config.yaml
n_layer: 22
d_model: 128
n_head: 2
n_kv_head: 1
head_dim: 64
d_mlp: 512
vocab_size: 4096
activation: "squared_relu"
norm: "rmsnorm"
norm_place: "pre"
norm_eps: 1e-05
positions: "rope"
rope_base: 1020.0
rope_fraction: 0.5
qk_norm: true
attn_scale: 0.147
bias: "none"
tie_embeddings: "early"
parallel_block: false
extras: ["some layers without attention", "local attention windows", "shifted keys", "value embeddings", "hashed n-gram embeddings", "a smear gate", "an embedding shortcut", "capped logits"]
init: "normal"
init_std_qkv: 0.045
init_std_o: 0.0
init_std_up: 0.045
init_std_down: 0.0
optimizer: "muon_variant"
lr: 0.0103
lr_mult_down: 1.5
beta1: 0.9
lr_head: 0.0203
warmup_steps: 120
schedule: "wsd"
decay_fraction: 0.783
decay_shape: "sqrt"
final_lr_fraction: 0.05
batch_tokens: [16384, 32768, 65536]
seq_len: 1024
doc_mask: true
train_tokens: 224400000
steps: 7010
dataset: "wikipedia_en"
Each number is 200 + 20 x the weight over the matrix's rms, rounded and kept within 0 to 999. Layers, rows and columns count from 0.

# layer 2 MLP up, 512x128, rms 0.129, rows 148-256, columns 0-63
211,225,218,210,198,174,180,201,195,181,176,189,229,252,236,175,213,192,189,176,154,173,254,225,216,205,234,198,197,179,195,245,168,198,184,196,166,207,130,190,198,195,216,191,188,171,191,199,214,189,197,172,192,214,202,179,170,179,206,209,219,179,212,180
151,236,204,180,201,205,202,219,184,201,170,150,239,213,233,201,214,202,193,199,232,175,233,220,193,250,184,260,165,228,177,232,203,169,196,208,171,180,230,199,238,224,171,191,175,189,188,211,192,187,236,242,195,224,215,198,231,204,206,223,215,182,233,160
194,231,203,203,195,220,200,197,212,225,218,207,194,192,185,184,178,166,160,206,176,160,195,198,206,192,194,216,189,207,253,220,191,197,211,199,225,198,215,179,193,233,212,177,211,217,197,179,162,197,201,206,208,177,223,208,216,234,178,207,200,210,192,190
174,192,216,197,190,225,205,153,217,185,191,197,181,186,201,166,209,215,181,199,193,203,175,205,211,224,219,231,214,178,193,248,193,189,190,212,185,213,192,212,190,224,209,200,222,184,212,193,213,189,220,234,202,197,201,228,187,210,163,170,211,232,205,179
189,245,216,195,163,175,205,200,237,211,173,206,228,200,163,219,226,184,175,200,183,156,188,188,192,209,164,217,186,190,185,223,217,190,186,171,184,245,211,188,201,221,237,175,191,116,190,203,193,203,198,201,214,178,177,181,250,200,174,170,232,194,179,192
202,200,204,214,197,225,197,193,164,218,197,195,199,196,179,235,229,229,173,203,186,194,168,200,207,199,206,187,209,217,200,193,201,206,197,172,197,186,210,205,198,196,200,198,195,214,198,167,191,214,200,185,202,225,189,209,190,186,199,188,195,192,215,209
209,258,230,208,196,181,232,206,205,160,208,209,179,192,147,205,213,187,200,228,165,204,171,210,201,167,207,232,216,204,190,207,201,201,217,223,162,210,219,184,168,167,177,185,216,184,225,143,190,182,146,210,213,196,233,151,182,209,204,220,188,221,197,237
216,203,192,203,208,194,194,247,205,156,222,177,177,163,190,199,164,169,233,165,172,182,186,198,177,169,193,204,183,163,198,200,160,227,211,202,230,183,189,233,195,207,149,246,218,195,178,196,197,225,245,181,195,218,165,212,211,193,210,203,183,220,169,214
184,212,201,167,204,186,233,224,220,197,211,181,191,221,188,181,175,185,179,185,174,184,179,193,193,205,191,222,205,193,225,239,203,197,202,192,184,198,194,195,218,202,158,180,178,224,190,192,218,190,181,195,182,203,220,170,193,214,196,189,215,195,232,206
217,231,200,185,205,227,215,228,205,205,197,232,159,161,199,189,199,215,200,193,182,188,222,202,213,197,157,175,193,189,224,221,193,208,202,187,188,237,205,179,219,185,212,220,205,234,186,175,147,189,203,181,191,239,215,202,187,207,203,164,202,184,187,220
185,185,241,215,223,197,228,180,223,186,209,191,184,184,181,168,207,232,218,186,192,191,209,213,197,196,199,197,212,179,210,199,208,196,169,204,219,196,190,173,181,191,168,197,204,202,183,159,188,200,220,234,189,215,177,206,187,199,195,213,176,195,177,219
182,217,202,204,202,180,220,210,155,233,216,204,202,176,199,220,193,193,187,188,201,210,196,166,186,192,190,181,204,199,206,187,167,208,163,222,212,200,202,182,240,181,233,167,181,179,212,193,174,183,192,208,180,208,186,183,231,202,187,203,220,202,230,229
196,196,181,202,183,181,166,209,191,213,203,200,194,192,187,201,224,209,224,197,193,200,183,198,200,181,168,181,190,200,207,207,192,189,203,198,183,189,209,208,208,228,187,216,198,199,184,169,185,214,195,202,194,181,189,193,189,201,219,216,230,197,210,175
215,216,173,212,169,197,223,207,198,213,218,185,225,197,148,178,196,222,218,178,175,166,169,150,186,219,227,192,216,211,178,186,177,224,225,214,201,197,220,188,158,192,193,192,204,179,180,203,221,185,191,202,199,216,195,177,197,178,196,208,236,190,172,193
190,210,215,219,250,215,185,221,199,210,193,204,188,206,200,179,215,205,168,206,177,192,203,211,207,206,232,200,174,193,195,206,219,187,168,191,162,221,210,167,183,231,163,190,199,228,199,219,194,197,215,178,244,190,180,188,192,214,187,202,210,185,196,212
161,201,159,216,166,152,210,190,218,191,180,240,185,153,151,243,180,141,205,176,213,165,222,177,177,208,179,156,182,229,181,212,172,234,205,176,169,193,199,177,204,153,189,150,197,221,217,217,215,186,172,185,197,164,180,170,202,223,195,189,238,212,203,211
216,219,159,189,205,219,211,166,187,153,215,201,184,199,207,181,188,207,182,215,188,195,181,186,188,156,202,203,205,235,235,211,186,201,187,173,172,199,214,201,201,178,159,172,167,206,183,165,220,205,216,196,194,204,195,212,179,190,252,191,204,188,234,196
182,196,171,198,205,173,206,198,205,211,234,190,207,208,192,180,200,214,197,175,214,200,138,220,189,180,216,220,167,193,183,200,198,201,184,220,204,227,193,204,215,199,176,230,212,184,181,198,207,199,182,212,201,164,230,215,203,222,184,214,205,214,188,199
214,187,220,254,221,198,203,192,213,221,171,239,191,179,185,192,221,191,223,159,180,185,200,228,199,185,201,213,217,174,202,226,168,174,204,193,206,186,205,187,199,201,189,181,204,162,176,224,165,233,192,180,194,220,193,226,180,204,212,218,192,200,196,215
184,219,206,222,186,170,207,178,206,219,224,204,171,193,191,198,213,190,186,181,185,209,190,168,204,199,192,198,210,182,214,202,173,206,223,202,184,204,187,202,182,201,176,212,168,204,223,196,194,228,216,169,191,165,200,200,206,239,216,224,208,192,235,210
205,228,199,238,215,166,200,186,216,216,207,217,201,186,205,188,179,208,209,187,206,187,180,178,187,216,201,197,217,180,172,179,238,216,212,208,197,181,209,193,218,203,177,169,195,205,209,216,255,206,177,185,197,234,201,186,192,184,192,182,207,208,214,196
219,239,235,191,196,196,236,187,185,206,210,201,209,160,209,209,231,223,174,204,197,220,204,193,187,214,204,191,215,186,191,193,198,185,251,178,218,190,174,165,213,225,223,204,217,208,183,204,200,202,214,156,191,220,210,167,204,185,199,214,188,174,198,195
184,206,167,191,193,219,195,183,207,192,223,175,206,208,207,229,199,174,189,230,193,181,206,191,208,193,207,209,217,196,171,184,198,179,182,174,191,206,196,212,197,184,223,181,203,198,189,211,186,211,234,202,180,207,179,202,219,180,178,173,202,187,189,190
176,199,180,211,178,195,223,219,152,200,191,201,172,198,170,193,237,203,221,175,190,190,195,234,232,176,218,194,162,180,223,190,208,188,189,163,211,194,219,222,236,202,179,167,186,204,163,189,192,173,198,206,211,234,197,211,200,186,173,182,189,210,230,223
175,178,222,227,173,204,216,215,189,200,175,172,189,201,233,204,189,193,186,224,204,193,187,201,153,198,196,202,200,187,187,172,205,195,240,211,208,201,185,187,222,208,187,209,195,215,188,186,202,184,192,181,202,222,202,199,214,182,206,183,212,217,218,177
196,205,194,198,239,181,184,161,220,243,206,192,183,192,204,219,209,160,163,216,186,199,205,197,178,189,199,246,188,199,201,187,196,163,224,208,195,214,193,192,206,194,185,205,191,236,225,209,224,206,203,205,156,222,213,207,206,203,178,226,144,193,177,215
175,263,227,197,156,180,209,228,182,196,186,184,194,191,196,191,235,214,232,209,210,169,231,205,238,217,209,236,245,164,231,177,211,181,190,194,277,180,211,184,219,229,251,186,188,185,155,227,196,170,201,216,222,233,200,173,156,218,210,174,236,231,207,229
186,184,203,196,211,227,190,190,197,174,214,214,212,190,200,223,191,203,192,185,226,191,174,189,185,218,206,222,202,199,214,213,179,225,200,220,169,204,203,174,184,202,185,204,196,204,203,214,237,199,185,172,183,183,211,191,211,190,197,209,221,217,195,228
207,221,184,197,213,217,198,182,212,187,258,204,235,211,241,221,182,193,201,195,190,168,232,223,221,193,206,196,198,186,194,192,167,190,180,217,188,193,166,222,215,182,195,157,184,214,195,179,179,205,198,197,220,183,207,188,180,220,215,181,192,229,221,212
213,222,200,218,189,217,211,226,194,187,160,209,221,182,185,213,225,189,190,217,214,167,201,166,181,226,181,160,195,207,184,243,185,184,248,172,196,195,178,231,207,166,198,245,202,158,162,206,208,202,215,182,202,195,178,179,220,205,157,161,206,223,193,203
202,207,205,231,184,209,234,188,168,192,221,211,206,166,211,183,190,213,195,216,218,187,170,215,215,244,233,216,272,208,194,210,229,203,181,194,211,236,167,213,185,177,202,221,235,176,238,164,232,187,164,206,226,195,177,175,212,190,205,184,215,210,206,180
182,201,216,213,207,230,218,211,210,196,217,199,213,205,218,188,176,198,181,200,209,195,185,179,203,223,216,221,241,210,205,207,194,199,191,233,184,206,231,208,189,179,212,204,201,194,218,167,220,208,232,186,202,206,182,176,222,204,199,180,185,193,221,176
217,227,167,181,129,215,203,206,174,171,189,189,196,258,183,235,197,228,206,221,226,194,153,183,158,182,179,225,201,176,213,225,201,209,221,177,201,172,207,219,217,226,227,221,200,206,207,170,230,232,201,216,178,213,185,203,197,187,193,263,223,161,224,211
189,198,155,197,207,205,194,214,202,196,217,206,176,200,217,197,195,173,183,189,185,180,160,182,183,192,193,210,201,172,202,208,197,210,211,196,164,185,190,197,220,220,188,221,222,224,190,204,217,225,192,193,211,209,226,187,221,195,186,194,243,218,209,191
219,208,171,221,194,217,170,199,170,213,234,202,178,192,205,180,220,221,199,202,189,183,227,207,218,179,189,229,185,161,187,191,215,214,228,182,191,237,178,188,160,178,175,239,208,187,203,193,197,204,206,242,202,229,247,227,183,230,187,223,236,196,211,204
211,212,232,193,182,210,214,214,177,171,213,177,207,200,148,249,199,211,185,236,167,201,180,203,186,213,202,157,221,199,204,211,195,213,191,230,234,220,223,192,193,191,185,196,185,203,236,191,206,209,186,193,221,242,211,160,220,189,204,178,234,185,185,175
184,197,194,200,178,218,210,194,184,184,193,185,204,160,249,178,213,229,194,185,184,189,210,193,185,252,205,230,214,181,173,211,216,238,180,159,189,198,178,210,196,186,195,214,206,178,232,173,213,209,196,192,201,180,200,149,198,193,202,234,207,190,192,197
178,185,217,222,214,190,202,189,194,219,195,219,188,198,219,192,200,205,196,195,199,191,185,207,197,207,207,199,201,195,201,202,204,172,227,188,183,191,220,176,206,186,200,206,224,207,193,185,201,190,194,220,199,213,197,204,206,203,205,192,191,178,202,203
205,243,197,196,184,180,201,228,194,204,220,205,171,253,217,199,192,185,208,228,156,177,220,175,172,199,188,169,191,187,230,193,213,200,187,193,188,204,204,154,217,189,177,178,199,237,197,183,225,182,206,195,222,201,207,194,226,187,187,201,176,196,191,168
183,213,188,193,208,180,187,186,176,178,249,218,197,222,213,177,178,198,184,230,196,188,189,153,160,216,180,208,227,201,198,204,224,185,207,224,227,194,195,210,230,216,220,201,174,181,201,196,188,193,191,216,215,180,183,225,233,215,210,186,200,226,194,199
166,192,204,210,194,185,222,183,242,229,203,214,196,182,197,202,185,219,214,208,205,206,218,182,181,168,220,175,194,218,214,209,176,199,215,215,175,202,193,172,233,190,283,170,172,183,224,193,240,198,217,183,209,224,202,161,192,182,211,183,173,229,181,221
183,233,175,202,177,223,201,197,161,204,184,184,194,208,239,210,153,166,199,241,194,241,173,149,259,225,190,192,217,221,240,192,256,203,210,161,202,228,217,216,239,235,218,219,239,195,210,202,189,198,165,176,217,251,163,138,231,188,215,161,219,219,173,210
191,225,221,211,202,200,231,197,209,214,227,239,209,217,194,202,225,216,215,218,153,197,204,201,163,169,226,185,207,194,182,182,211,215,219,202,152,200,233,193,170,177,189,164,215,214,232,179,180,181,193,211,205,184,186,184,214,194,199,212,212,203,133,190
175,205,192,213,163,184,207,194,207,195,226,190,197,194,213,188,209,215,215,196,201,225,195,236,211,177,226,202,189,209,209,224,173,215,214,177,197,234,208,198,201,204,210,208,172,226,223,211,191,192,186,200,194,188,211,183,178,189,190,204,217,203,187,199
176,211,152,228,229,200,185,209,228,212,223,230,208,204,189,209,179,216,231,231,193,215,180,200,204,194,153,220,191,202,214,198,178,187,199,197,171,187,171,188,200,187,238,205,200,218,212,191,195,217,197,179,194,192,212,237,219,233,195,201,185,185,193,180
174,204,211,186,203,192,224,176,202,217,190,220,182,187,182,183,176,198,179,218,215,196,189,202,212,180,200,185,208,210,203,214,204,210,175,244,194,203,184,198,185,196,210,180,183,193,191,230,200,190,157,205,210,197,220,201,197,222,148,209,208,188,176,205
158,216,202,204,220,228,172,186,225,186,183,194,175,156,230,203,161,207,168,198,192,225,186,205,241,189,213,196,195,193,210,218,179,180,234,200,217,168,203,239,219,243,197,213,216,193,197,206,190,212,187,180,208,131,129,231,198,162,191,227,188,201,181,216
184,195,194,226,188,185,226,189,190,194,204,195,196,183,186,209,180,229,199,207,201,220,201,219,234,190,215,216,237,197,192,184,177,188,186,186,187,190,179,207,192,218,234,200,188,204,197,193,197,185,206,218,207,196,234,198,183,193,185,187,185,197,204,235
188,209,188,239,167,207,242,126,216,256,208,172,171,239,181,218,228,207,206,176,192,236,223,217,166,174,169,189,203,217,189,176,220,201,196,151,143,185,168,188,160,204,233,174,145,212,193,200,196,238,199,208,217,175,231,180,195,194,221,193,194,230,190,233
216,229,198,192,201,229,221,250,222,233,197,243,215,151,225,191,173,179,228,210,174,216,204,208,218,203,191,201,187,161,157,179,200,178,211,217,189,228,199,178,204,196,218,208,172,206,187,202,222,216,208,186,177,193,183,174,230,176,207,230,167,201,196,183
148,219,197,212,219,180,234,222,189,222,223,193,211,187,172,168,232,191,205,189,172,192,227,207,195,187,193,232,203,206,199,186,194,200,210,212,190,217,202,205,201,174,217,191,226,176,238,197,234,215,191,216,230,212,211,208,197,184,203,183,188,220,197,218
187,200,204,194,162,222,195,175,178,216,183,183,204,159,207,186,182,214,209,183,222,198,214,195,214,190,230,211,191,173,185,184,199,201,224,218,182,196,196,208,172,156,196,184,179,207,188,171,166,188,199,220,228,215,237,223,190,165,157,190,211,163,221,211
199,216,224,188,193,200,195,196,214,159,180,206,193,183,233,180,201,212,189,180,205,195,210,199,204,189,215,159,160,176,186,195,232,218,231,203,222,208,172,159,196,181,198,206,183,224,232,140,204,185,217,257,174,184,200,191,187,179,196,215,237,228,250,215
175,247,207,187,226,177,241,187,195,162,208,172,210,201,215,212,207,149,207,214,180,190,173,228,160,193,193,206,190,226,206,226,205,193,217,186,202,189,188,150,210,153,210,222,224,210,219,197,237,195,215,196,196,162,173,231,216,207,230,224,236,221,192,203
179,204,216,239,180,172,222,191,171,187,219,207,226,218,200,150,185,223,250,186,169,220,210,231,236,175,223,204,190,158,177,216,185,193,152,184,190,198,150,176,190,170,240,225,224,167,206,189,161,201,209,186,183,182,166,195,194,184,168,197,208,190,169,215
176,215,175,182,186,208,205,181,193,197,203,237,206,170,175,197,224,204,241,199,154,177,180,241,195,207,188,235,219,183,218,189,225,169,219,259,196,245,190,215,191,220,195,180,178,212,204,204,204,231,196,198,202,218,166,182,148,211,218,227,182,203,213,172
163,223,176,205,207,201,175,232,186,189,211,204,244,192,190,238,220,242,217,198,207,227,198,197,177,201,176,174,188,194,199,198,169,242,179,197,197,166,223,193,230,190,192,185,203,196,228,187,177,207,233,196,258,200,190,185,205,161,210,209,216,212,168,210
167,239,226,217,204,179,254,213,186,168,240,202,246,186,143,195,213,213,206,193,226,178,177,191,227,254,217,195,181,193,210,208,205,211,219,231,175,211,205,192,252,204,183,202,191,221,221,198,206,175,185,216,187,223,179,240,196,172,209,198,210,267,193,183
169,211,217,180,238,184,200,176,164,236,185,209,220,190,204,211,207,220,198,194,172,223,191,205,204,211,224,210,199,164,184,226,200,199,214,169,210,237,184,215,185,229,214,224,188,198,180,195,171,192,188,192,177,217,227,168,207,174,194,191,219,180,179,187
192,201,183,221,210,194,209,196,225,198,170,198,193,223,224,194,190,233,190,230,196,225,202,215,218,208,213,221,232,166,222,166,160,175,195,169,213,202,177,212,221,155,207,182,205,184,186,174,213,207,177,217,197,213,198,214,209,175,202,175,226,206,226,210
186,222,197,198,205,208,211,174,202,200,202,196,206,188,198,188,217,182,189,201,202,195,201,211,188,212,187,221,210,204,215,211,195,192,187,199,187,183,208,186,208,203,210,225,203,191,205,187,211,216,188,181,209,196,213,201,176,194,201,197,199,190,197,198
175,201,210,183,184,254,193,187,186,203,210,157,184,232,189,167,201,193,230,206,218,221,214,203,233,183,163,218,216,182,168,201,196,192,174,207,228,204,193,213,163,216,172,180,199,207,173,193,169,195,211,206,191,169,198,237,236,206,186,214,188,179,172,175
194,220,202,178,224,202,221,187,194,204,197,185,182,220,191,152,169,244,155,229,212,192,201,190,199,211,200,207,198,218,219,194,192,203,198,217,193,177,199,216,191,197,206,220,227,188,191,205,204,212,203,211,212,215,200,206,207,188,161,193,222,202,215,189
163,192,175,218,159,200,199,213,199,203,207,154,199,220,187,194,220,187,173,237,210,174,226,164,226,209,225,232,225,182,194,180,192,192,184,180,193,192,229,193,204,186,179,166,227,172,225,198,216,220,205,192,183,209,212,204,201,177,215,181,194,204,177,203
193,194,205,199,209,194,208,199,208,205,194,198,199,197,203,193,209,202,194,194,200,208,196,201,199,203,206,203,206,193,200,200,197,205,197,198,201,204,196,199,207,199,203,202,198,206,200,201,195,201,200,195,205,194,195,204,204,199,203,197,199,201,195,207
174,206,231,171,156,202,204,187,218,176,215,193,205,217,189,232,217,170,199,208,217,221,211,231,185,185,205,217,174,168,207,226,177,175,214,179,200,202,200,194,206,202,170,200,194,173,206,199,224,217,150,225,179,218,183,209,195,199,148,184,185,214,210,200
214,214,205,247,170,202,180,188,172,168,213,187,206,195,203,203,179,166,187,198,199,189,203,236,199,210,223,209,184,157,194,211,175,205,196,203,239,172,205,228,186,218,190,224,187,242,212,175,195,201,207,201,225,173,178,202,212,197,210,169,246,198,184,195
196,206,179,218,202,219,216,210,184,186,203,198,170,203,190,187,221,185,195,199,181,180,158,212,207,217,223,202,209,212,186,195,193,200,183,159,207,198,199,207,178,189,197,225,249,195,203,171,173,191,187,203,195,224,234,223,204,169,187,263,224,192,213,148
184,192,189,189,200,249,201,180,213,185,190,240,162,223,186,177,192,204,198,169,224,182,226,158,171,200,214,199,214,218,189,210,191,193,186,179,185,235,210,220,215,198,199,182,182,206,204,212,175,209,187,218,190,206,173,202,206,212,204,201,202,164,201,206
190,237,203,173,226,199,181,188,241,205,256,206,194,183,185,200,201,213,194,174,228,198,240,176,145,172,181,218,226,183,154,192,214,180,196,207,186,177,174,172,198,204,203,137,212,216,208,242,227,187,218,203,202,198,213,142,187,220,184,223,148,179,209,185
135,185,188,200,190,205,194,205,191,169,196,179,189,157,202,203,225,220,210,199,195,231,212,223,220,190,199,215,222,194,185,192,213,199,198,196,177,213,173,166,204,186,213,208,174,206,226,162,189,220,210,243,171,206,195,181,202,180,208,221,221,211,197,218
154,211,206,217,239,181,197,181,226,188,171,235,190,191,191,184,239,181,196,208,208,211,185,199,215,212,219,228,213,188,168,230,197,186,221,213,198,211,230,183,207,213,184,205,205,228,204,195,209,200,217,195,203,186,235,232,206,206,189,205,197,204,191,223
203,239,185,212,155,198,170,205,181,175,202,214,183,228,170,218,227,185,181,196,182,219,194,205,206,210,244,185,190,184,205,205,185,210,213,233,190,182,225,159,210,230,174,201,181,213,215,186,233,178,187,210,184,211,187,214,194,228,175,187,226,206,227,190
185,257,222,184,209,181,210,196,205,210,196,159,178,226,198,184,169,222,174,168,230,199,153,218,173,207,189,194,231,200,176,181,231,232,221,215,179,203,216,233,220,231,212,186,197,192,221,236,178,228,200,231,184,186,186,206,154,183,164,203,248,196,184,197
160,227,240,226,213,189,200,191,192,161,218,189,241,230,174,182,190,180,167,227,178,207,206,215,175,183,206,207,212,184,182,199,167,201,204,223,191,172,199,170,178,226,218,202,184,194,229,214,200,166,198,230,213,214,178,176,230,208,245,250,168,192,236,178
185,244,192,205,215,202,245,176,187,195,219,170,211,226,221,220,196,230,143,223,181,202,195,195,199,204,203,185,232,199,201,176,176,182,213,183,182,160,201,210,229,188,189,227,206,185,230,196,210,220,204,211,215,213,222,183,240,187,213,219,224,177,212,184
206,195,203,212,190,229,213,203,176,194,219,186,208,221,191,198,197,192,191,191,208,198,187,202,205,178,197,202,172,205,187,180,199,195,186,194,190,214,186,183,192,184,170,233,180,212,212,200,194,193,227,182,207,198,174,171,220,205,194,216,188,213,213,238
164,177,196,198,211,219,213,235,195,197,216,211,158,182,196,166,232,180,214,229,214,180,189,198,232,184,221,166,160,230,167,218,205,178,170,185,240,219,139,186,175,222,201,206,194,174,215,174,224,200,209,199,188,235,198,185,191,217,178,189,202,210,202,192
174,199,168,190,206,202,183,176,225,199,217,203,244,211,218,181,255,172,225,177,234,189,162,228,172,169,206,173,226,171,174,208,216,156,221,174,175,171,210,189,215,213,171,185,188,176,201,181,236,228,178,228,199,193,186,170,215,187,194,219,234,214,199,202
191,228,207,224,206,210,215,203,198,169,236,234,229,214,223,243,222,175,207,231,195,193,201,234,213,191,221,212,198,203,202,179,179,178,203,238,160,199,200,187,237,233,158,195,240,192,174,188,246,166,156,206,205,174,179,180,192,183,215,233,224,207,181,177
202,226,210,227,248,232,184,225,168,187,193,209,189,208,172,191,224,216,201,188,190,170,198,220,184,190,153,200,204,194,241,188,183,218,158,191,184,204,197,194,234,196,182,177,186,212,220,178,191,223,209,168,225,191,202,196,208,219,236,215,197,190,189,203
211,200,206,206,198,232,196,196,197,229,207,174,199,227,210,192,186,193,223,201,194,182,189,215,173,197,202,210,218,191,209,190,178,197,185,161,204,186,189,207,165,203,144,228,175,185,198,190,195,195,199,231,233,213,188,212,237,194,192,210,236,207,169,216
190,238,192,218,233,208,210,183,208,187,253,189,207,220,203,205,216,159,188,193,187,156,223,178,161,208,202,166,239,182,208,193,242,212,205,207,167,188,177,188,195,173,229,168,169,227,213,180,178,182,191,224,212,241,224,193,244,181,203,183,239,246,197,190
162,206,199,204,214,192,206,185,196,230,189,198,167,181,183,182,181,205,155,242,224,167,225,174,196,193,177,229,228,205,209,202,185,214,201,179,204,230,218,176,197,207,194,179,209,206,193,224,184,199,195,185,219,208,211,206,186,229,216,203,196,165,233,219
188,202,185,212,222,194,189,187,171,171,183,188,186,227,205,189,186,195,172,186,160,192,206,189,196,200,208,187,214,158,231,178,227,199,210,213,172,185,220,184,195,203,216,208,167,229,221,174,195,205,195,212,196,182,171,193,202,220,198,191,181,220,201,211
169,217,192,216,193,211,195,185,188,172,198,201,191,167,203,208,162,195,172,181,230,181,203,178,178,189,167,180,191,217,248,179,175,206,199,159,222,160,198,195,205,197,217,220,210,169,205,222,232,172,190,200,196,196,175,158,177,219,199,215,202,211,204,206
183,227,163,207,197,198,218,193,204,196,213,207,205,191,187,240,204,211,228,210,259,212,159,179,189,220,209,209,217,178,205,212,202,204,189,192,189,176,196,207,181,225,221,222,165,165,229,224,217,217,177,197,214,223,203,193,163,194,205,174,200,203,210,211
173,241,195,195,191,157,209,198,185,235,171,175,201,215,217,220,207,189,205,183,218,182,201,210,196,222,207,180,208,198,182,201,201,171,222,212,196,211,214,200,225,208,194,199,204,149,244,205,220,206,195,196,191,177,221,160,195,231,196,228,196,228,219,198
206,205,196,194,199,197,204,196,197,201,194,202,201,198,204,207,195,207,203,191,198,199,202,193,210,198,199,193,207,197,211,200,196,198,209,199,199,200,200,205,199,194,200,207,205,198,203,205,198,194,197,204,207,196,202,202,199,210,200,196,205,199,202,196
209,203,215,210,184,188,203,178,181,227,180,201,199,207,170,168,212,243,179,188,180,177,214,186,181,199,198,214,193,174,227,228,194,212,184,193,210,176,157,210,154,205,204,172,185,208,187,202,179,211,198,187,195,193,189,182,202,221,203,179,212,194,227,229
208,251,219,202,232,193,182,164,219,187,185,186,212,203,209,186,246,219,186,197,160,195,231,184,165,184,212,217,226,208,201,199,206,203,192,195,196,184,165,192,212,199,207,202,227,232,236,215,197,213,163,178,218,191,195,169,249,192,200,199,199,189,140,213
206,220,206,219,189,199,188,170,197,207,203,189,211,226,176,207,181,209,184,196,217,197,194,218,175,212,199,200,195,201,215,219,174,199,174,199,209,190,182,180,189,214,181,204,186,226,243,180,238,179,182,210,199,247,174,196,224,194,214,196,186,186,212,188
197,208,205,240,203,197,234,199,226,209,187,196,186,179,199,202,195,218,212,174,186,188,205,172,181,193,181,154,188,211,186,215,183,180,205,205,186,175,157,226,204,237,210,184,199,172,184,198,210,207,226,213,206,225,173,191,205,205,200,167,221,193,229,189
192,214,208,221,196,222,240,233,179,222,192,194,189,208,202,191,215,260,213,193,191,213,218,201,196,187,178,208,167,175,168,196,237,213,210,192,197,172,212,215,198,198,189,195,170,211,207,195,173,220,220,204,171,215,177,214,195,188,191,208,182,207,181,184
206,215,228,215,203,193,225,189,233,183,215,193,195,203,201,181,180,178,218,202,199,203,204,218,177,214,197,212,203,216,232,188,170,195,204,200,203,175,207,207,211,182,221,212,175,187,201,199,195,192,181,213,175,191,226,209,213,209,222,197,166,230,184,188
183,209,195,227,186,218,195,174,191,201,238,229,208,196,195,195,203,205,195,184,200,199,205,175,170,206,193,220,234,192,196,227,210,162,186,184,238,181,174,176,232,178,207,198,204,209,226,199,196,239,207,213,220,228,181,216,184,196,199,193,196,207,206,182
200,239,199,209,187,185,187,192,193,145,221,205,178,179,144,218,184,154,201,193,194,207,221,214,168,176,228,185,220,213,221,178,214,222,175,192,170,208,175,155,192,172,175,206,173,182,207,200,200,197,174,178,175,192,204,195,185,198,229,210,220,185,229,189
205,235,215,223,188,203,185,198,195,231,199,229,176,224,216,204,199,179,166,179,187,207,208,196,215,176,166,206,203,201,179,227,174,158,234,208,191,225,174,198,205,185,192,193,193,183,195,184,178,173,201,239,222,222,191,199,214,220,208,193,204,192,178,208
187,248,215,209,184,200,190,185,234,197,211,230,194,198,170,204,210,225,210,225,198,207,169,186,189,208,211,217,179,184,176,218,208,168,157,203,168,193,214,219,229,175,206,206,192,160,207,248,189,219,157,224,198,183,177,161,176,184,191,156,201,179,186,179
173,214,195,199,194,208,220,217,180,187,225,177,178,177,149,206,191,222,195,191,211,193,175,178,207,228,189,222,215,247,203,208,195,190,221,198,212,207,183,201,191,193,222,163,207,223,181,190,233,184,164,233,186,172,187,157,184,204,165,199,231,198,193,222
200,212,201,193,165,236,204,199,187,208,167,227,200,201,221,229,180,223,225,219,202,224,201,210,194,168,224,176,163,169,158,221,212,195,210,213,186,219,225,189,205,207,191,206,208,167,162,218,210,197,226,175,209,199,203,210,173,188,222,214,224,224,182,177
183,197,191,225,202,195,210,198,191,192,192,181,207,162,229,238,190,174,205,214,186,181,193,183,177,181,213,204,212,221,180,219,232,192,253,168,205,171,207,192,211,220,177,181,215,229,221,186,190,213,179,186,234,239,173,212,200,183,201,208,186,168,160,211
179,219,193,195,219,186,201,189,204,181,191,200,177,206,181,212,183,188,195,199,204,196,198,218,217,216,186,181,198,210,208,239,214,216,202,198,199,223,194,202,216,194,212,212,210,192,223,211,214,197,180,192,206,201,195,174,194,198,214,193,204,197,208,234
187,198,164,204,225,231,161,203,163,186,201,186,221,180,191,190,211,189,215,226,232,186,210,184,187,205,219,215,169,229,168,221,231,208,207,151,218,200,168,166,198,214,196,190,194,215,211,218,192,180,247,195,167,226,173,206,194,197,219,217,224,191,196,219
195,171,190,252,176,212,183,169,188,203,201,168,187,193,213,190,197,210,209,195,176,183,219,224,217,178,205,197,178,189,198,214,192,187,194,197,194,181,181,219,204,219,214,218,204,208,251,194,189,208,221,201,184,219,233,223,209,227,204,213,230,200,221,197
228,233,195,234,194,200,237,210,243,183,247,224,159,227,225,155,192,204,221,238,217,171,203,200,195,197,204,258,220,199,226,166,204,197,246,234,197,209,218,217,196,201,189,164,194,221,168,193,226,205,222,167,205,187,183,199,210,195,200,204,217,193,210,219
169,217,198,203,197,187,215,208,204,210,239,197,216,194,208,175,193,225,186,210,206,223,181,184,180,245,202,227,220,198,196,209,243,189,201,214,223,203,160,218,243,206,175,187,255,199,192,212,191,190,210,187,214,206,201,213,222,184,159,171,195,177,213,192
165,192,212,202,190,193,186,240,206,176,183,202,202,184,213,207,211,221,209,195,186,193,170,195,198,193,172,208,224,192,238,205,187,203,182,224,179,229,180,177,189,224,201,184,185,168,178,199,181,220,202,188,219,166,207,229,178,191,172,184,225,214,186,231
220,223,189,211,206,196,186,201,202,183,189,195,180,207,172,219,206,206,205,189,219,213,211,191,194,203,196,171,232,202,194,237,194,185,214,174,212,178,200,192,220,191,179,201,225,173,195,182,192,179,202,181,166,179,227,155,208,214,193,181,218,198,223,194